Each number is 500 + 40 x the weight over its row's rms, rounded and kept within 0 to 999. Layers, rows and columns count from 0. Numbers have three digits each. The size before them is the row's rms in percent of the matrix's.

# layer 3 attention output, 384x384, rms 0.0927, rows 0-383, columns 160-191
100:448520503516467555501419510481523494514541491537482608575464533454458472539531519485456510520486
098:533522517595479504483516534451564441509512565444488412471517475495484462623486572496541548522459
107:499494581472466557492493440497471451518515537399524497539471457528517453533567487488506547542503
098:428591466458450459527451433464494528481551484457528542438526463501400527581440469468454459552488
103:532548376513492490518486446509471448544561544537511464519498472492503402522410533524461510522518
101:605476450433466451593481500521499465536452537507482455519508500520487523483496479523441499545510
102:462586516483426436438527545454469473518471474445479440569514488449605447525553468564481527487538
097:547552428465534431459504463492551542493440560463492514530495518578510513532514463532510481533503
105:488490515527459536434509515451546507521501531483457499540553450491520495484533547560494485500513
098:503552596503519501466553549462510525493508489469480422535513479464447501442554438461399484528588
100:525487489566574472497518544446493538428490536468552468471474527533461484508499526487501490440478
105:586441462521449489540559388545454446498469482467442532405539575558479562547489590416522514481474
106:580515499520517528473460549475534492463500476490455499484529487522500505528522522524444511457499
101:504547488460541478436537514428540443572510502432460554537505508459512488551438539547485433512548
091:513486408491466507494501518523521540550466575474521508551553434509552468584508551508525506486563
099:506535546487527521526600558491450445585507485465574510498499478498506565518559525522526510469510
099:543442526569522504466523568491567548529492468484477523533502512372512482531538514508568539493462
099:482524473559513484497521483493480548534516482490523429556593559490475518489540512526562477537522
102:515536445470515493510502449564469450521563543521489442473488538502503502510538481529528497524501
104:494547410455511486478476469525560443529475598504477569470509539486474530568540429493482479487493
099:459523508566440484565505489552405504513464466538458573535558419505436455474481548508517443485576
109:483475429458509407501496491487494462564470475518516587484432491454529463499457530473540438508483
097:504473529493476490520442478565466564452375470531569491498473455434504512504469577498458554473477
105:425533466546442445491510548483526517509518518457550551526479448490586496450518483583515490592500
100:533498521479454465445562453481550579499504451441446420501475583476543491393454394520519533542539
096:547443576450500485588456517490449477591532433553513493482494590530506534508560525464557402526475
092:395408516534522473524539585577515497447516504489483465509565479451507550538505453487457537507541
098:473525489638483505482463543502482497443497438548486497444520555501530444504511444485438498433490
102:542430507507504527506543459450495476488584520539512504505534491454485507445551528447457454552464
103:421466535515421553483505469395456502488494537504500496559547523520461478512527467543479571485548
091:526518562532502479574492478533474538419508583483547508432493537561435597417496454563535462470563
110:474474539519429457502418432420490468517468439511461486496538478470521508486504544467515482584519
107:478506435478425466632510478465476494555493525515495469459545495513521568534469559487519459466516
100:529489498501521516453569554472494480525495413573527543509518472465518514539469547535521501544501
102:497514484460533514519503474500518562463495580455534439584497505486460574463534568553538526453568
101:498581553478604556519453488461542500503488510507496523601469487565504570494476541457469444590499
107:438543536511474496520449509452563548530464503540402456458547512502472516580456514505510468463548
103:496455511501490521479509504510433524554518567424561558504543439475522562479450544468487518515468
098:488518542577497505536446528509512561499489466470469471557462475484450478486439461474556525467565
102:469555502538432610432546472531589536510447418417502539464524470470551529553520515434490557520531
102:465523520509530515484512523457513500475470464485504529515481430459542562558440577484466547515542
098:499543449532453470499525489483468545574489553476437497392507549562504556426502491429513595470397
097:506375441518516510511512489519487462478476499460485481488483479486510507500504560578461547535512
102:553606506550504482462462427501492491521502486499502447499549519441511471534532431528470470503439
102:533549476559488516437513479544467470504570529476436424446525534488471466567474429475543538493539
102:536530424551548463502547484551542503488522433575530511516456553500516499512608513549576497584499
099:371481465542499525565454520437456482529545433509439555531582597444471440507509469493538484441548
104:521468505528474493448549556479550536549507522500569470559522505501429487461563437581450494508494
108:524501494508498484466506571530529479495516512492503466534481482463403452552469520517490485411515
098:580502520413530518480517529497525487554595457494531462541469483502498517478459559545542501414541
096:519474501542435547480478523535476470560507581480482472447524473462519476464470521442511549495488
105:369449477471489448459450476482504470484487451566538554444537562467530541465572573474523550500480
102:561574413407515490447443556491553545523489540556494459463487516486470478481548516511512538494486
103:550549539545503475473497492528552505494525494509498503438532541476480442522529483516585508511431
096:509572452517450566561521508408470539554478482454475595504550504518447567550553400483521467512538
099:467484494565476540494461444455538561529567422541419484491485507576523536441482529466498523491413
094:518477520430539496555511566533468501517505543503464546585486486551583481509497598432481515494537
104:496498541514505575557568555545531518531478424538562498461522498488500496519497555495473450539463
096:471490525446527506530440617504507461456445507455471509466452420456557576568468484513486531486538
093:587309495518468415512515526446525461455536526507513458467511466540513548537541566558437490497478
096:556477505501558533432545432504500479526500455490454518539472540534563491490452454547546479544475
096:543500535449534561527487498483479493552509418603564483352516501520534492521461493524539586496528
099:400462527444526442470479509456567584434554478518486443480509546552530500480514490526499514518471
097:405482495590524483586481588484466538514517583538529520459488554514485453529563467515483427491462
101:584489498536458492504429519512585491481498500523471489471493467494465470573493512479521454523463
092:423492521383538459451526493497499504533506468477539524502528462525452498489511496505545469581498
096:475515540575433447412540471540537520543485482474544450488506489516528513517568496456403457535434
097:473534491435437478485536444489495518561525467477536541487436430456502462495490531517544460574489
098:513387490539460492496426548494451461486503473519474518550531494507517602498586535538523471436440
097:496481537565538474453510516519534475398559511482474497518574533488550488566482503560536509466477
101:502477542433533534506506420511467543495500497526423555464512474463570498483561427473481540507502
108:541481459525550499540495452456416534490482530493529506465517392498496527424485605413554553498496
101:539445510501486488505520524500435506466475420447549511563467509443452478512467443501477512470559
094:467540492522454569491525539531567461457507466517531504488512444537539420538440433524524446503458
098:446542517513464419536451484529581486481492490578448555499567436480504512462487449523519515483423
099:523490468435511474500498499493490452516503578445377465507559507458490533422557448514586545475504
100:419512558543505564484492434521498432526443439569549454483482583569534501501515447522472515403513
088:491498523467564515506536499506481553539464575557484511605482467451531557480503418537511489505519
101:589527450458492469518512513480521525395417513518493512502534493464456492451541495497453490493438
099:627528467423523553563558564488435483540511495447512439498542471422553466518502444520482435522480
095:523535498485446576495514476510548576483510442480550562439569411533460443564491486453489542548481
094:513407512513503533471516526411532554491510498514506472574479502452462495474507463479457514469518
104:523504460518516474523569435443431516539528493483489475440534547518461496530550523479489492468534
094:548559465471539579523480437472494494480404422477495474452481461499562497524550517503471450440529
099:585495422516539534544469550546547494494447463456475365425481550463542460568485496505505540489468
101:500433505462582520501483587525540539514465460527549502425476428489437549501498517486422584450448
096:499445481442481490561539521441489486471496426505527512508557539523484512474539462506489467497485
103:562454489490464471427492505560546543465481393460416532565490427514545467476557546561565458535487
111:481569450462503488501450578502452510520531484523502538522473537593504449534483534480491509521450
105:464520493407514513528512526510481549520418523519528574597501496479551568487501497479525574541453
094:507441480499440523519571487520462442505538547540508446437518533449579522481547513429489497518501
101:492531523468429494536491527459453531579492495431551476464450550482551489482570497485498505459490
097:433501467469517457501476533563468540496426428472485449414550483467486466493521540465470465474441
097:450537516454482488501475470490586477455503537464473470453466473525554490499485527548564486522501
100:420532486496483539537493518500457524500505479446538540502506489487441559554486542550476512493418
099:479511456537481473423434523542524485412486495437506540460455459459487453502479412524496539494514
089:527529497480464541498566510461554535571580529440457505479443532426543524481512571459474430512482
098:457452507452481501454502535565440517515430514526490490572662566484477473476421477449489473519540
104:496498547523455484459529500512490444500440481481504541490549477485462479459467414506494515439516
101:474508489530488419594491506412528538555419499512446462501477501488473555515478472504493509460513
104:487496548570394581561563437456556538508567512507449468489416456485445474524457517489462491437543
105:504524500443469505419444584531469515510491573543447429451558486488518557445581525479490522490505
104:471539431503510546481531570488542531437496520514458511460539467519494527472558570554495514521488
094:512536583499506497458491554525480536491450458526476480482563454522601566478498533508515474594542
091:467499431499566387438489519557474532493458548458477499462537533558574454520449534561478487490526
094:559562554488536503600523523532449495551524544442496522470491523497550480560502499472533586485466
106:429612476478414489517425495523480508446507508516562519491510536487502477456492474453512451484516
102:571395454501490515497529497507517457480488474438499474540467486405560538452537519563472491488461
097:472548475461572514485536460498556480491487509507527431558517494494484460496533500516514535494496
101:518508489431541476550549534413542518464450508512605516421477449531510474535439473455540537459473
102:507449467511519474516468493467453542462463458511568506478528569480489461444579530502549527567423
095:605499532473500548531462484551451491464462457511553518509499495507532454529568439471531511489510
103:516528466424526496506483530447476453556505494474543501498412585445487487511510446545543494431462
098:555530437422437508484501499523500514557479500468536505478506481509594473491493513504476455422548
103:568539473476463546527452441536460464449515471503542520475505510479562521541476518526505594490497
101:466525504561491469516506530428492510522469491517482473513551521578434532530506514514455533485498
101:505539463428511442525560537476552508555498562491491503443547448507506509536506453510492540469554
099:543543532459500498481537534556484536514555523546423552463478517516459477553481575502479495548441
103:470466428507552530461545463489496512432494436455598537469470560484470529413409478453506491496504
096:512492544516529459494466498490526464476530458515552544560534542567518512455495454458548554534424
103:486485471520514423424536609474519542552530474512478502468524522478456555598477474490465558526455
102:534484554529560549534367560455507550503505493462493528591482543500573528494501518453473441542498
100:516478431547495470578539504510451488477513514491547505527522534441562491534450409427501469440446
094:526560530528497531522559554461527559540447474477496491448498493385481498471449481483465533474508
097:461384484529572547477463535546501488588504484436471584406581491504579480443518449480579498512427
097:451438483439496498543463541503518496512534477469505541505551493552527543505486455537493474456471
099:505493463502482529466505499534445474543465516486535569476564522479504494557534575453475528424506
097:443476449511540456478534464497545485530559481430559468526486511514485515481519488513518501483511
099:506522515492505457537516564548527488552466470450581454495480483528484492513471513448509486503541
099:508486477538624454530553431517442532483469476487539466509494496497471545473464403452517493591536
100:471429482459453486485482441462445463550506494475476555435610527495491420496398576408518492451496
097:539490518504600516564482439525495497486560585538457579452529460462462537514546432579495503551521
101:480513521493520494565475516586473564554505584530427382527476518541533531504538463488492470479488
102:501443514435607466506474495514556558485518446439533551515535552560543445493389453444490522529502
097:533561554495464549479505419534490540576516514438497552471560446478492433509442511414515558530477
090:490475435443462415550491476546577472553462533534497488549470498550550499464547449490513463527467
102:463486410485509520486556470542530440491411513486526549412465506575472441461480478577500505501580
105:537477491475468452486437554542493424485533481528509508550520583547502450487532423461474579435521
095:530395480525456521508485446477485536528441512470498531482415496466532486475507539464493483557508
101:527435468516507422509464565510445543519524634543511499474532556560509455454469500475473536537557
098:472432478476496463500493498528562501515506483498522462557488505506519501467469497496506510523451
100:424435533509521508566453473601476478446567552470559570544503485490483425505438519470505520471451
098:468474493529483484559536478497459532448571393500574485521489454475518580509531552376588522459564
091:437427479510501489482548518491514445504525481478540532506510524495523470524540511490572530514505
103:529530530546500427576497610489548556508522483512473472522558485494539517522490618499520477555549
105:489470495504510519567502465481502442463544502537459514467427493525484539405471463438513513506503
098:445511508561551451469522489572407444500452438559497499492479514455558445438475549481491504554488
094:486494517490474512420476522501447600479485497448542502462417462616485420455539481518551428590457
104:471464531522482528514491533528495446471502565380429420473536491524420525524494503562504511525483
101:493568505445457519530560552475496468405471501481558516504491458514475561437419513500515449583436
093:520516475504460605466447498511527505534453505479531548440481495484493569454578508534506460415569
098:542524543511496433479494524538430572553533439463500487482591506421504602569474515495535468451503
105:411510458556469541506517441522506507465446555587554574484546581544587454542474506548473544551583
100:571537512504481508458529490438553501460521444569538515429530470536508460507530501455506489471555
101:555476536530425476536481528488495521449505450501507556543521437507406454466451489536505431475489
103:533482547536529485443470502482467524505414483568430517472524503471485514483477499488482524509453
095:493545526492485463486454442507483501603530473539482479502474478497495457515521467576485484543539
106:496510506451513506464407498414413486589556508528516518494552495487496565517516565469468476463439
096:523507475530466519473481503464487490557482575539465495527502502448535501471481413488489411432515
101:589581483547428467523506500480395514473427494516595489512496515517504469527545535495549528526461
094:470513561484516533528415514490529561543446492563585482446431475464558518493555491494535476521529
097:398499554509513546546544454559552481537481455427553513506563453526579484491501624524465535481455
103:483489461529479514474527455501482479472490472517506516459469528483502537488513516458529534478569
100:516476489482502510505532519515491479502533528529597496411513508544524566505484473586506503494477
104:430519473532532517470538470435483518457514448556483530457482499493593495528491498549476564541525
099:446546474566487484472536496515455535503528467535390471596527525529480485502485476491457544549496
108:507487513501474462453383447501485484489525417451508531485512520441462481429508466519569478530485
097:514468513443444477591506551491508447478567488557484460541551512515462571523478529503521484583559
095:537524513507489506516482530420514527507476460458457522441469466442434518495572514519491470462470
098:570465539565540501490464523530534489482482507498540533445477500517482547520445461590559511541533
101:456490449488424554507565444533531499529517479518539511466485398461482562449453490465411526452547
098:506527502506502536408491465457466534540504527524448529551478483452459527529526406474527486529455
107:470460488453509504596567508509439463547549445420520485478423477499493460443487515491530441481443
094:500493477542471522457511504561550462431500498546431453431480519543494492498499482516531506488481
099:448426411545502519494549449547506400522504550514481433502583480517500507542510497498468476466518
099:512520451530513575507444471553460630502520596494522485485517547507472536491513435501503518421483
098:552466517524496579485478410537547516502427532470496480513463500494463543493511511449526368511491
092:436503469526416424587434522522496484502547429468487518526573543553579465493514462529496475478465
105:523438496480591541558499481511516444509558448476511430456503445521528458473547543400489451542478
104:510543529570505472511525550566545494492439541502470466470496475487551441513528482481515501558521
099:468520573515479425484486634455475472485404543522428531457446536507439543520386590472487464525526
094:490462455500496497542519536491498556520468538458500420485545495484490435502465544477500565528525
101:500515524504586527561441517531438458537479516501517428574473540458462532466547546490435519603458
096:389438540444415512527465525552515460466455545555499478463490511534517478399504508567579468463489
099:445472547480494476486564464522472478506553547495555509439450493517519452476534432563439459515485
104:509508485533505520515463425513495542428491458483488492448425479430490488439608497466443524491497
100:454480448588478531551546501505514471600563516549516492509510577518531525550483458510446448443541
099:462436433457525464481510402490511489461534511539533542482404564494481501549532469491477481471486
104:416490481475496388534478528517555555452509504506458448482461493516442576521482482446578512522473
103:470444519544483541405486414477548454508497428511487476492545509468439511512515512451486549479490
097:469474567525472549468526488526477538459492569538535508496529487403475549539468516450437577480517
102:495494518453440561525460473473493508594528490508468525477530417488509600448503451540488425534475
109:533465566470526513519496566495525496526491536476542510502521458504511445517443566458476503557446
100:446446493477537455488498469442453450516484518432520465465463481609499501516552455487550540579496
095:492440524533489436586497497444523518477490443497546491587509450540414535522530544481448447452443
105:563497470540582449491558551562547529508504529482493493466462481560529494472521559466523438508514
106:502478559516514514475500477503540550439461457547501545463553570517474504417559553479567480505467
099:518450554498566465474533485479488478471444504444548532507498512549487524548482490495441462490572
101:488586498522453537487560494436555516476516430514489500564523490511530452526465498593490444484496
097:433487531508479460523476507592556544520502432534547444466534511493475497430520495539445531481535
096:476516404549416515453485540530438598471570508445481519467496538488435566431542491548487539563504
099:569579529491489497522540458500528437480513541478506536517456476496531515413451449495495442465533
102:471578557460569459494453463466474588451478505483558434489498522507458516544537469500519487508537
104:457475495466485542456501507580512524524549498447567547503545579528585507547527484505544549562497
096:504541368503503479493563480443506490485507488492443532446524498491567510464488516542508530544391
095:483467460533462485545516512534472511512478529571481490465506523532465520489475528485512446450436
096:502637445526516483525510568449512482507462522511419574579596524463430470420498521526501487514480
100:525556533501542511505504511474568508438437477493465503507471462563548503475558504483533423459565
093:521487398472482455475429501559527509512437483503430449526461584493516459498530550539499533501495
101:531468438500517544476471540497439503460518507501486472534477494601471499517479618509475511443508
094:509496496475481499511574443512530494580498528493464489476490537573482471451478456419391571478468
098:555539499477521553468475518495504521545544442509460523502499469558487534554471475465532521516576
101:461480491462493547443471543528564463490513518502424498561497492491544479507576420487467463620509
096:482449499454513483464504536447476521480417503430538525533381459522529529587481478468560531523447
093:515497474599402523478498473494424440510533491551494442505506557578543505501466444542550420452458
101:508494524575436546529457476520523468531386474478586491441504517434422459489486507458440566533480
099:473495523499448515396478440538422501471509493539440522480477444429482520512475546430526447407521
099:511473454515506475425470513597527544489476516540446499564555482508456576515473542514580496507497
100:447503542380557447557383522500463490524507554449547431492390533448506412467471531507416506484577
098:595446489461426533547463405540485609479439523493538530411492499520524563426523465523461493512554
102:470445493493558456515590480524465554419478399480471508500516508493467548522500440489530497483468
098:524567443458508509500486439551498477520516453464503453603551438483527540539558476565571499481469
094:424460432543523478550480477518475473463521478507489480589473465507450503444600549499459541521502
092:553504553517423502494487524550600565515535496528569515494494544475473441463463568562531447465416
096:618529491507538486426442467551504455492467512510535517500452548537512491460510446535460478511463
101:511491470539551468552497532528461483512501497461494489516496490469517509479509464518478506465480
093:502492525493505479513488477445435508473533486478461487499408501560424562493501539465542420533508
093:454512548447518516436470502507464519463462508472458504514484482516496580516547566499519533489497
106:523553539434437565478403557531466532500530510459512541542486526548514530532499502505493472519442
101:493456497497520525434498530464474504589426469473527466490484500480514469532548517385493508511528
102:467480425461473499499549505504506424560461471433476499537517575491422498518462635481466523480486
107:481494491501451473488482487501500524480500461540522508516479502456475499487541495561513498533501
103:556518497460487508466488471496448498450534524497468484494483380451543459428562441360579552549483
096:539467489580493483437501490497458542526443573506425571460447493505551434517526533538495526513502
105:542514430456475496516474558545428520593452513483440460548497438521536453525481574473539525479503
102:478415414502431549492546502478507474462501562498545511573519454494549489487516472525505488565565
104:424510556578522429480490442515493530449500492444486518493487511493499515500531526509519452505467
100:486454563445538497552494521482521543537474456529501508479479457464443523531449511503465455503490
099:457573425404485524507525510502478573504536489550591535507407577428465587553466408473548477468526
102:451477537570492466424515531527424469478480485440455408489534467503537466446498456548528486463517
101:558512530554481488489456534507509509492552478456435455519426469567466509520446488486458459432503
101:469437539566515503525510539473555476387460541569492406490462516491455541547491572475489566468522
098:539538507432543503483478477418549441521432559540511536460463465466490489512510467522541535475504
099:423484532519447516565434455558521534528488449501486454490507481504520544528514483536534506477548
095:472525557421497442529498544463419496484490401562517512532469510509517468451495549542545561456471
097:497566542489526541527611529460556472447520511490566486489508453523501537455557484491460532557517
103:485418531421500528495465506586477534550570552506406459539423440404545427504536453452469458495476
096:483559471519441407512525510466423495483520549467551513521482479565523523414545555527469489470494
100:537588447526489510507484541552471486520510492453528414491500492478490439533502525559500478501553
104:502512550492519513471506517511442449472537468509476453497511566482529502452560423403562497488384
107:455512537400484539480568475506484516468559542521501493520475471504503486476525494456480479451480
109:510496531466501505475528464482450515538491536534501430530484601519467518546469441584564464526477
099:475520525489554411511456562569532449485501470492535527401421579565538458462500502498526520556479
108:637504515506528404455534486508500485516509419475531559521567516533495502490461519480520439478489
098:469565468521530475529463488541485477504475502452494552454450533443405474548525474554558513483477
102:438352442483575491529512541441529475459480476509580439470416508490521496481528498504502455518496
096:566483470489512543534510445453530502496526524519511438475502477493467382502442461495514492452530
102:502510611514508482480518501572438593520431548501500529545464494474584567572495520555536450537506
101:542546567562535520516605480475459477528488467494450485564478492537455529531459585557472575399526
095:439539448463494482474583418504557533461452514471457442470518472513411486505561527523441513455522
100:488492508449530432452448501492581450513484436487497521460567456530537521528511524510556426539526
098:529538497466422451495496521552476464503454552503450460552505523479526505468506563492574510504509
098:495526509524428605506479512443507557479519499572511482512512530500480478571566540486538491492527
095:518506499516571536464542465521449434517513423443417522487478473477514439462486584499522497463529
100:554517467431470586442461513433447489504530437449441448555490512608517447471579474506576446541599
092:480435349535523454527521500467526495498490501543412463580533521417491479572518478544502486524441
093:461497489453456512478531452500525574453497469500505493449487473464477492496456601500510493491485
100:444458464509494442456572558545467535472487576599532513458503529487473481391506518451502491419511
098:497494441467443495480447485517481451455488511580475540483441487496563487505468518460505463614494
103:555465449462464505496473451456449572446552517479512545560402488576489470464580533509558515498451
097:529479484577532518453474521467475482496432526452582558497496468495491479482520563446475489544543
102:526489504500525585553570473532481538528514495465478462489502438542467490464531432440506474548525
107:479591448476563538491542480522486513499528558505595436546497469545503405525523492504429516479457
096:466454554499533450504449488457474602588545521521563532468452498564490493549394464488517473561531
103:423525538446460478451543454496509494493441479509461527543499528488496462412512550593499464542518
102:516534484434486505488434513524574416474553514502554443598486563481475489500545556427485463434485
100:487501505589541502474508541552397525579527542525512465542486506521541553530509596477477518506485
095:515468526511501479511509585480445482436542474518515538550426508541547508477477545483479506421432
099:470493516465495545537556539506555495542453434534511429484527520537516487545470472467532482495555
108:404445477536520462503467432440561441514532454473528508431508478476468534496558541557482502461507
095:484526482513436493562490464514560520426478551481577496517517486468462521438488508538480486502461
098:530552508444518467498486491487519504511456437476483517509491572418523491630531509494498602507558
096:422518506515483536497550477490458500509543466452514528502585495507516518532494443514535539465481
095:487540470462513581438455468478525535516507516469545541484524542511495495495532420458510443456499
104:457429559489414425467504508492452536538552503523457504478460468543497544477534474513398480502539
103:461537525514470419498484496465487534419468466494529537526449471501525579456427523491435498528548
109:504521434500506439480467480474457411526507564583471511552488526521479553507550459575466504605542
099:499473490462590537426522463511467553547520542468495520558496553477498426576435525395450542458467
101:545487456511522469501428548496493473510422570434551543495515464498495447481423495550561462529449
108:509421502495471464554507448504436559473440498504565554452479516495533530446585516453492540505519
104:509476534423462529501494561530501494455523486458402553468499539491473483518556543534505458541511
096:558526527427462477535476493507466530544505561528515545489449523493520494428527515465511554539504
102:513459491521479492505504518504458429483476467462492464509558558466430474544531490549515475464478
103:394521537496525549494475519538528569481537503520440439564452548502519448465464485570467481532513
105:508549454466527431439531489546532480414515559529525484524500490447479545510523592498525486411470
101:487500472481552506410474543516517470543475552466471496522386466478484427504513447499444474510533
102:508459533504447501473415603492457492465486499469531429422481515513436471534519453502577503517527
101:520542547439430480599455457515521518481550484477483506510530480524521472459474423533530589499532
104:481528491515489564467505540539523560522510535477450471488510455550519472530527508534456461526469
100:380477504580490500462542588527508462510540530492502570553567488492538435556527576487525424528454
099:438441566492510421513476476425509473536561534529539507531507490458516491469516542532519561473490
101:599485486510429462450523524459554526418539586477529494512495457437519600504462492435560397489506
103:585446448446546518521522533423508469538509545431488523511518499502482634511493513528517528546502
101:480559557546503483427499497470491438437448417548509541457463427577525486526530479428511508485482
095:552560522493545524511528534461469483512499554472592447418547521483533553421504498487519478498516
101:481535532479463528440503519476461522554539535411463584538543494500460542528589415534502457501522
102:432522526499555535495454485478507488544552478466413558505483445448526514521488489521505504497446
107:533539492485405526500521578451463490529506570473491545548515524470458514574574478618512594504476
100:537431453443559495522549477453538521467494530479585451557484526570484468519516485451485494431437
097:474509489521461498485499516416481467510506505464447489468528535499479424476453516495422488470569
105:513390441503473496455463498549501461541559475417470536514381447488536480529520496437491550451444
103:546527511558524435543510453545484563478503543504488575496547441515545555440488429426473535558529
098:543528494510547568466442559499473492499537539481483544547580435554473573431482494469513454521494
102:527512571530485446539490463504530444511461463454529524561550508488504507501461553494527451536496
097:489548462591433543437505460541546572532518495505468498570563490495476500517489465500521541541513
102:532507476539478468548485545438427519446554529539628471464527555476489509451449486451547453512471
100:470540532503507597523457504446446500468527435545532472444440448398475550485482471479497517452481
100:504542486463585496584476525528497538515425509457502466574502569563506528520450505532540470465430
100:419523421508471442491537454517490496523427580517465516492554367550466450472556526456467547485580
106:549522496480563485446495512553469542474482479518523554508451462487526508493484516474519576508603
100:454582473455517484561533441525529530555525490438506507553549467455475510569488536513502469520528
095:511521529522485570474460435511463494473548481458590495495502567468488549519515423407494557456426
102:447504555442425472534527473443493483559481500491534517484507499468450483516551470560477445491475
096:469498478478466462462450513458523482501456484465481509519417520426499464535487518509609578478457
110:453511464537503474565495486436491516518510486529485442530508469524510572557566460455483473438464
101:521420482409500531477545529489569518557589506534443500473520578481519553479554518454525480463505
093:493500544445564506472559471527485590545492524484477536526422473535625441416488421565481491474482
099:435464528432508524587481465476455493418531490564492533484442539567549551534484473525555481446513
103:548509443542509532510445493491470452529512456514525520507453546535502496561519496473524483478550
102:472480518539558516524470437501589451540505555539372451510551517468551484494432484478551512489580
102:464442502590487492513415498388487424452444470503460473528501477498485467493445449515419565446545
095:429540432527536458567469446493451447469469522461490518542537459451491469437473464494460451520512
099:583481542567528530478491595518542455557360479492491451598556507491435499581431541483516494463485
096:418565425512561596475536486411543527484496580524529504435562493506549545452555426499506523477557
105:523460500514496416484523489414428503533439522504514515515525502596519523477434491517475452456484
096:545465457474548419493516488524462505506524523503521521468484398509514467499537509562576559470491
100:571479490483496493526547506464563460515469430486512557428462436609518414524443508504486512479438
089:504469478470516538502512549490523484523562451501533540475481556384556545534492525515503512513539
100:438527464492485467514562478546425482419513492524510436504533495514521501475509496539503538475528
100:479485530526434527508506495565578509476445422452576511471463475534497539485410507547454454475472
100:524442520534528484541453572496541443532523441537568534511416551420507551473443497411468450543494
100:439559502533490470562447465460434564564505556525505497571536447474476470463475427503480521509522
099:566476369474495479474515536534454500530501493525486495515523553543495496487484481533442471529512
101:434443539483467448474493505553459532511524409455472509524508504448519501504554577551476521516485
104:498563524467509480525495513462506469464504576485457414462480490513477493452488562479495505533481
102:546493434474485504468537504442538444446484492511526544479485471523476502481501442525416477578569
098:487480520486512460514522456478459619472607498523453585515531491486501473487468519508474477519545
094:495519544568442405490416547494512450538524492440402484521511450518500491445577524445542515424589
099:525535444486384476447520557549501421494482447509479516501508506546466478490405588507463520517474
097:447477480446585494487535497500490616508484446437499488468530540509467414450446513498519492531464
107:504540535517431504545559501493482526509497483530444517562599398480421553469568492524560514490544
103:539506552524455444551508508536510501519520534491501506527514559467504506539522513526419441536511
103:463433426484426462525494477482559438540467461624506524500488499506487529493479511464557501485507
102:461485519463428502477509478454536450507512508503531507481510454491588457509427481518522500449493
106:466465506495488443424446443490499553457423453464481490547536535426469518520514577425527488509468
094:527493480524569540491425534500495500511498538534522500453468449503480490465553489439500531485514
100:513521483523519473555504495496546488512455563503516502434478475483443481507570519489500492503509
102:527486542450527493508544503474467465477534536491481453587435455501475527513511521478437527480556
101:531473441437552532474507563546510514543532491505492449476404532510524516489462487532566500504430
103:545417423497468534526343500438525563428515508449483483572536502506467478566476469417471475461466
103:500544500494471471516438452517585514466497439481544547497590516509518492427497408499534470487528
100:475441473482510569579539518548502489439494543450516522450450479499496533559485512528523486517533
096:488469468575482512481464454487473446429507517487473559447534450505499463555564497386515575577491
098:540489494538448637451555479508501495539528507464523485466505519587527552511420482522474513532472
107:517521468482507424519529514534538492411525455518534448539505516517506553490531462486542504431523
103:555488547508550457523468517529537530533436530595492508499529536524491536546523528457455443516497
096:435469465539504448470467503535492512502469577464466482467505499505515507488449376444479550529468
102:545458553425543496487497513523442535527510464437551481568484491454528511475482491589501520544580
096:422501542439517492436527542485498500473508400485478505481506512521561449516472476500519554507481
097:541463537578534454488487500571508433552477476533566501548497515534445459543473509434435470473503
102:545464526431486512513465526506528514486512471508547561470527456527474529454557499479518558474627
104:438570516475479503427587542526545555487462443512451509467434416409564460391562515546551556533455
104:513533534495501544520484376528530423554375518523530510513467511428507552533431549463521527539544
104:581484486522421505550485521497522511441633509445511520498489551472524507469517535508469495445476
103:502507388482481477560527507512521452508482496557504547492412507485509481465476457526481497540559
093:456506471504481471421535520536467536523454448451465509477513543488405485537565523479489533488515
101:531519496513489413525567517531489523473584481553474530487449471560432491522494563515555527469475
094:544453481474435514482507515453520531492502451408500527498558598461535479489468438448525501526472
100:452476425459514599511529413422538521451469509501445540526475478526504539496409523485585440415517
103:473554489527564482510494469470458555561478515551478589494496462404582520557461528522544466491521
111:491488508484509524516491508600526540550454485594469492511529443517581486484448487490564508591483
102:444548479420528484499468469471419526462458555546509562484494496492545497501512603566462462442520
100:492514517589574527444519514590527547547450445394559538568531493447446567503500449537493484478501
101:516452561517470442521517523551435513438535521443469449502504452474480528570514490458505503478435